From a checkpoint of a small transformer trained on Wikipedia.
Size: width 128, MLP 256 SwiGLU.
Each number is 500 + 40 x the weight over its row's rms, rounded and kept within 0 to 999. Layers, rows and columns count from 0. Numbers have three digits each. The size before them is the row's rms in percent of the matrix's.

# layer 2 MLP down (transposed), 256x128, rms 0.158, rows 217-250, columns 0-63
073:498451482477517507499466549413535522498477439543450546543508482586503554519545522440490479454486571498509543464512552517528480450541528544434547503511498501425556493450497457530434541489538437
093:535525429521530430423533563434514494436526488494547547590611524470488453436489487534437493403450474508513483530542456505513501541475488489510574480482413489481452536527546488406505443481498480
098:513556476511498451573483465461485521544459541394501469553540468519452520446484489477512406503589476503535496477516540527475539538538455459469483532508541427456486470412475514505519503532528471
116:493498487436497509507459450493480492535542429476487514505493492454443512464484506546461549479571445484520507493493553508507501509620505492533516462519482474569510487482463543489411511439498517
105:487540497441574516458498481482598438498470429524482557471507534490484488589545455502525488442500582502501488499491503495383456529538471519455541537479503470492516465421482478523509511564471494
098:408478437496515429515453549458468522535505491478446497531435432536477555496456489544515482483468521481482476530477539475509570488627503515582500500561460453446448513499451509495465502521546499
101:488473460438474505484450478515467464535445558498477409499507478545533592424454516486452561492565511509475503555482524516506541482541541510529548442527518566492418442545550522482421496496527591
103:493403517506514415501460448405512561566476447401467531502421510497527543520524478532490482508557476496509569507550464498483529462562496501568542490481557402531502459478449397507417521504566473
079:570503444524518466520506449609474416484559486453513465520549528451491484443537440475509513551497477470498440498449419451516520531506535475483487551463564499599460500535518572478531507512492493
095:426504455418547505472478490515470411520455477475512501545536425497467475474470468566538468505522451490463472465515488473583521555442528537471521463520469499535465491465512519540560465490554537
105:491434568536478461500474451475493456505474498389496523496480424441430567590444456485493512563577538510455520444494521511541435466534464505509482551474540518513494544490488550508491381524429512
085:468509512521481585435515543410564489526477480546482520473400466516490489490517477480521489489473467463498538467556512547513404481550459573512595471490464450469495481537485462559463519461493534
093:517456571505467508525493446590428485565451516501522493561522497516532483525531526471468529565586433517536455476480456484450597463406583530493524487484516498534497497499468436475479536550440531
111:565524497448454513431522527494475530474519478510462423509441495533491470483529487465510501474450471549518497562528479446516464503481499580595477482527555521520459488519476418461485499578534560
093:494493431511456453508479535472610487494501471493416535489516401511522488464504426471503424455486494505562454484558538535520511465554486467505532436557454409546452509508544490478473488474503467
108:496555465507594527513476536484402569468464529478502481484520413486518533490509549445495489496555572490532524517510575530486583539544507542555514453528483541446525542482545524533474498521578527
106:396536577530470484499499541535476495535562492480492498483519518511485487456416518469562467422578473500452497519436514439508567448440511446494442427550459494499545555492527482506476478505497532
099:545472466458516530486428466532458452511495468526540516541496536504542507462499497412512532529507537502448559576453477502530518535450526541538486530538538503502459507595476536495501529476500494
089:552460525590517464486527504471566502515471494568481524544477520559416507499534557458568580517504502481484454486527534511574499545448540565481484471571564504416584519496451510508496519461576525
100:521485447502421455550546493573488436505476515518541482495535496436513566489523533471580461484426444470464501432488460551494485472414522557598554544497470501506459452539490501477516459512467565
112:559368530482491487514569527537483548526505488446543530535506531447508473428518499467509505451515520515520530525550404516495480408482516404469450473487548477517464460554399541494479477541486503
101:489488547521489417515420525508519503464503427513499450508528495473485513506540486525581452507534550463535466494480552474450547521539496495590507540524479469509518540486563461511522487438483462
083:459571531449521503495500525422529574484441529533419554523467486521514545477503543514473569508485461497486546488586568502468451477496498499461519435545450497476559447481488459465510529456487529
093:552487490495513426540527521487513552396497529484565528503538531546537598523498533504586497594499482505453576486473517579460489491607455483530426491571560496573491445483513536453458429466469475
098:465534490575419500480503512491522439547522481519477552521481484486464470488489505475546497432503510540526509435498513475549579488540461503475499541557527411478474540479547622496518451482557480
078:443467502506465518575492551444571528515481451489362492464527495589484571511466474507495514501531426499589523507554535535474476427600479496501470482489405499482529488498534498487519535527461561
088:487478513483505458506519467516533532514518563392489483498553573572514490499589437551449493555519439495577523469544490499518476532466470469516489428497465424454558516490553490569592491471556513
089:431553534492562448491477477545475459446431498476549527544530520394486459530548539560532496500507459489461491484490500501553522526507571446505494456463520474534503496518459478529539506466542494
113:543517501382543447531481464535490523556431535461553482560497508510495519459566463498480519435479452505523563503527578548507510484522500506521505477563456453474563506462486467491500556522398533
101:485506513523528457471516490477469488523475502514498522454524533473503527481544459458540493541492535507524485463425448475416486478457477441512506512493554469561540492536510428478466501497449497
104:501521464507507531477513499444570495449451479516426468583537541418502451507554458467464437463492461509499509497517440571491484484477568443497521505464439471441588535483499449455495475451445409
097:493539560485489480482522497570452543531436539470522548494479483444559494500475474523493569535498438521467493517481485525489457536443567473562488472499515408529554424561467562594483443471596558
105:508494552486582459553472498506500522525398439532577490492529513494538500489471509475502458506558447426512462482451495522507466469463463478467551498500455513608459567488503489490433523474522531
111:473430482480508502571457513466485506449471475546481559428389475522490487460548454479601484484476434557523521488594398479497529475473476473463508534530521461602502498508526497412478484511591508
# layer 2 MLP gate, 256x128, rms 0.183, rows 218-250, columns 0-63
100:479483503461546542414516585552582535476502486461487453499486476507474540515588515546476471499501450520450528494471461442567426435528492511503529554486515502458509530510490501497494404426460505
090:571448555534522495552494531507462545524469549548493514503510457527524510494450523519545489476516473497515514445463516542486495493464480474482497504465569548459439527544540590452509451520460499
106:543438533461455581526462540536510501537503533502467476464502555553396506542514473472399537517506511494497517460494489535469561548529535532462554471525538464512558574499532500512516532518428519
104:490514494460461528484489449517475460521539456467450558398502419480509529491496416456525523558461526463508585505491516546519494464458558513527447519488560511502571527456458519436483498503600473
106:423522479507554470558536526504463486516527481524479547453457492510475533547498507514617446495466498511518516497494469528508507519554424445517481524515453501501487451521470533495487443561552489
095:513556499462513510504466522506518525428482484524505463438551559550504506537519526498494495470574442470480509422425524468533509576508489503486572522490463459519537535477439554495456540536449517
096:540462511477551522474446486533436520573526528533540541426534493422558520517496548470524578485518478504474548460494495456522443473501503486504539524494490590486455516507582510517537506464461492
096:447460496487494472612472523429562509481519531494470523504475516528462442454586474566481512475479496455551472435444483492483477540524494506512473522481470482550507485526517487445497421561569512
106:526583535496501558477471479449448530503539510508489467499502469502553488455490462555583497481475472544495499558478468486518535530477502450465479495591511526455521562527593475510500463445440520
105:482468472478454526506479470489514417530417535503460509519475497484520519519545506512482531538486463407489462478493558493498446440540449567435495530462523415463502457492444525502579437545501485
097:510417500571419444484544510467480540472505590485442515515505542538496472471554502507413570520477559499466522486503523494507501515478469456568536489505474448472545464477526466529453501507532497
099:419480498571544546489504443555438550504519520449467573457514483503563540464479465513480552457485503564551460450446451522453497534477507453521514570455529533475504576520594562467447496479403514
096:560484508486489390513461527512525511527532532655487482524526512475499502449459490445545475508427558476514565547492470517534491505516509526451541473524454484495513478558485555496534543548579506
104:462483525476495518536486565468523445541476506443471476546499477519450541562473549488476523535466443480531456504468433445516461582438566499456469577437524552497502554534520499529430483483426539
120:424451501499520488472412478533460471532527418478486605486507466541495500463564552498518508518456565498487528471528522488549525473505459482486580451397509506474533497536478548506456527537515450
097:478474527512487513485452487515483540600474498485525544460473505560509542491474521455441539559447555503467527420594480465547525533470537543527458447479548537501503486403461455452471450535552471
099:447529553541552455496488531502517499556489473545590534446420538498528527442545564437515511486484477531476430454459507480502421504448549573495454479454544507463443511548442512483501510474503474
103:478552416471420561570403467505500471521500493479512502532486508531464596489466552457515552512541448538503503559467530485478533529522547483450562527562507440485535573526536493509497523468560527
102:562557443454435598527444522499498531523520463492585508398507473431518484572576508495457537532486452536504489514566463496477565509520434511482460516476469524469461485573536454528546487509480474
114:557487508539488495496517526494467598519451499443499530543566491546515516522506535495492499546486540594453503528512376477502505548498523503448562447405540489516553518529482471494487529457467519
104:543470502522486593475539495471451462492394425523516488519460504558426537542511487503550555505499548592531507457484456548549572483464528434396533487480493532524534522522474501493483473505518475
101:511526468450454482480497490474546501491463475423473501530476577512492483515599467416494545541515525462557574489478491581480509540492497503487491477529496446453544524560485513451571492482485600
098:525513513460516492528486427501532500441546529511516573457514489456499450517478416451491505534545437467485519508486485485443363496491522484416409542473500507430427548496490462484519446504464495
102:495513494609515458545505506549542455510547537548543517473471432472503476510480468456505478394498611500456532478483500503452538465510543543482431498512485444508522484459510538494440522574517473
088:440491534474459431500579433455471499539453525459495474458463583547463527500470502507500477475438429491529465506547499508504425514539524514618483480443480525481521443514510429546529489479483459
098:507487469540542506486386448515538521523545526523554565458501508524503528493420510461510540547493443465510603522498532495449528503467474564482459560488542511461513524481529511537498509518432539
094:465453523493535525437504540518433522553519533481520490544490471542508463433519459470487486423539469519557482508509572525509553468485506506560555531489482468473410581498554519554446538520448509
110:534477468456468507478549521446529516517446501503477544472516537533518517366452481494508510492494464437538523555477463564520522489531493556514430580499468529445583524494422436465436515467488427
085:490511477519504448539558517480486503452536432550473508490471555515527473525504514565506505573393443545524492526544459473546588517508499486480531551516476457592538471437571466482548501516497432
098:434453462492505463537559469491470485577451464575539480438456564513537430516505524446524552586508447518456406472510574474519431465517497532471485459441512520502502431506535569493506487457559550
098:437485481563534595462542508471485518538453491482527523510491470485500479486581461544505473523535444546549443514583523482493482486406487484507450443536486454471535559470498506479480498521560506
113:535495500516510467485462568486537485553482423435535496553471526473599474472404546531540509513516531499475541451484448460504516487497508555466579483569483460481533561555446488511500488506529499
108:527496507512507501433495496467511525512534537546511506531549466536488499472480528484538512516449527456456581468518538539531513462540498458497560484570440528425515483529487481462423511469493479
# layer 2 MLP up, 256x128, rms 0.192, rows 218-250, columns 0-63
094:517535503419476506488452482539464522419563536479412489501454529505473540492563479512534556515488515543490443482505522519582507475482535470447509473542560563475505559499650538507527502461523472
100:513527515516457572476517537444504587522486499502465431491565449504539489517482522499477474493517414494475627403531554560490523473503438429557498493522519477456490473464452496539502462508426436
109:497482458473523555412489491461473491479490406518487474467485482428476511494501509433499485507381488476484526518540469527527474553406521523420419526519551562462519513509448543509531442471480535
106:519505534559579493554474568475482510448459461601508475543491502564444459526433493524568456468500497528535497461505519504542525556531502524463488524546441494444413454523530542556525497507438462
104:449543453502538490549528513486447488555555470498435504438504485502482487562486531500586499491417518502536546489450439501507493518522415388500472469498515494479503487519423516521500498530498462
099:513491487482516491449546491519551501565431480556507485498482561516524417536507499552519509528526418479438446471500502542506536467482446447528472567482441520524406498507522572614481508541530488
099:476507505486544595528394448549438478559473493499563526468485503463550510493478462487501518469550473479529486481501550560491428479480537531518511504518515519509461528487606565512547511529470446
087:503542526513509508463554525537423495523465527474578498605520479510473599526443553463495475510503498539467506559545520507476515482473520488516519408533523470501486486546488531490496563460491449
095:489580593489554441518538548454491481522575501613530448528528521461507489497536473453509555507499444462538555563528521513538532462468493494476444530530465482380497453517495406522454502513506509
109:545509450527494448504489539489532513508468524485511448526543431510460511610424489479482597478490487477460540437522475505444454475550521476465542487528515505551496548461520497517510510473433497
097:503494463493474450498490494453495470515516504509474473469517488510519468488489448530432503498399450472492434503551545466481549494421476486582568535502486485468492486537489485441505509566541536
094:553541546494464485492491459530509526477483496525456441500495499463473498514415550519507547490522455540433538484432514418527441516415561477487511419503511569529486499533479547558528528576456520
120:465498572514536534566483469550506512490521512420473524530498555518487478484412481472510464462491493459456583530554525477575521572481588473428485460573510513487503470479439522488485479497597474
106:520507577420557531538500535388457523440543520525407487569458492518448464546469541479507430499454483520475490441447529505461475534513510548483432576462539560486538525562520531559525557532397484
113:402413497495563510443456481573463506436562506487473536466555560553499549465545525556583498513456471548487471527503538500496501505521484485501526474462487500490510543464527493563533444437553523
106:510473512484513550468530491524486434518527512442586409495462460487546465513551492520452535579499495517457487482524503456518486476540523529526537495455573532550503468462463608484518518535479413
102:513453543522484456536490466524462530478528531527560514484541491506473514452434522577449513427477456511492510459462456528493524455436470482466477508433476512479447496518470546470434572510496537
088:512484467473476524496522431550416528473519489467544489586465530443501449454416460548487481542435501554458421451436484530504551458449486446526530523479480543542532525476505548493444490486448497
107:444388429474460453558503469499481533481482497419536516480438499531466468466570544457546489533539587432478486524503481495520480499479494508498491476476511518501503452526502531468479378491442400
112:522554466515426529461496488552565442515480468459487430479533503522574502455517504488544495533523523502472504484428553513512458507486445513580559502434550546510483507434523570543441529521465468
097:445515516516468461507492489450484472495509500565549503499487487486450547480524495555555542483518382498517499481532473466493516527486530482500459416503506451480582598485549508491533497497571467
097:550518461430457563587477521465468522389503488549441500517503480531505467504497524491560602463433511503524536443491522505474479435537481441459468495462470532442520537470457550511549447505471524
101:402514455492501494482508471535511498520505474500501447536539480489606549420498560539517488466545458466498498515478520479541502416502483410537550511554512476519476554482529531503450492547487444
089:492496551524531514510555502498423432461511490511522503514529474494521495462469491531475542556530477501549493457525518522475523474494440572444509493479446514498494535491516578460515500491548571
073:508496481495460437481540410476480534461461518428435465529463538463538487423508498574509522508502521577533505517451542447488464439421505450499481454552521525479491499493471561571518448583472448
097:555501484523524571536524544459496432483519472525471543518460396491542500476539493496498476479498546537459509534538499545532540560545455465442468425525479561469477529483512528502480526460534436
090:482497509565457509516495457526481511490495514434460486568464531352481465407506478494466459525517525450475531498517530550532505465541463475423436556585471489427474583528518385468441481492533473
109:490467508504469490504507542483469510487432500473456462468447564494465457514475464456460470553539551516490583439488497502546536488532545485533499508539541551521510524518390516465448519577471494
089:516496493517424502488419477573468517543482484509502417509467455491504533498529504496431462475492523505460470487488526490512423489491473446497474505488560566486501454511381489504462597557585534
107:420397500533553516510515494576537503486560515483491492552451488501510454585503509401474464465481494502497452529476500569593524520470573496546532529445504469498475513476549513493539450467543506
084:520480501555531498507437574522497541489533460510503544501522482489498551538531462446486520540457523443452611439532471488563518477593504524489491524539509520485458461490521445507406573533476487
106:540483530546522499482510446500523500548494448565529500463470485453544539562420516514527551431494516514483542459412543558538450439464471481427592532562457502460500525539470490528473481477523513
109:481470463420489530472584546511563469492489521524508484551425505542471540566479508490503520562488446547536460477593481488462519482490513524501476521519493528471479528526444459503474524520475446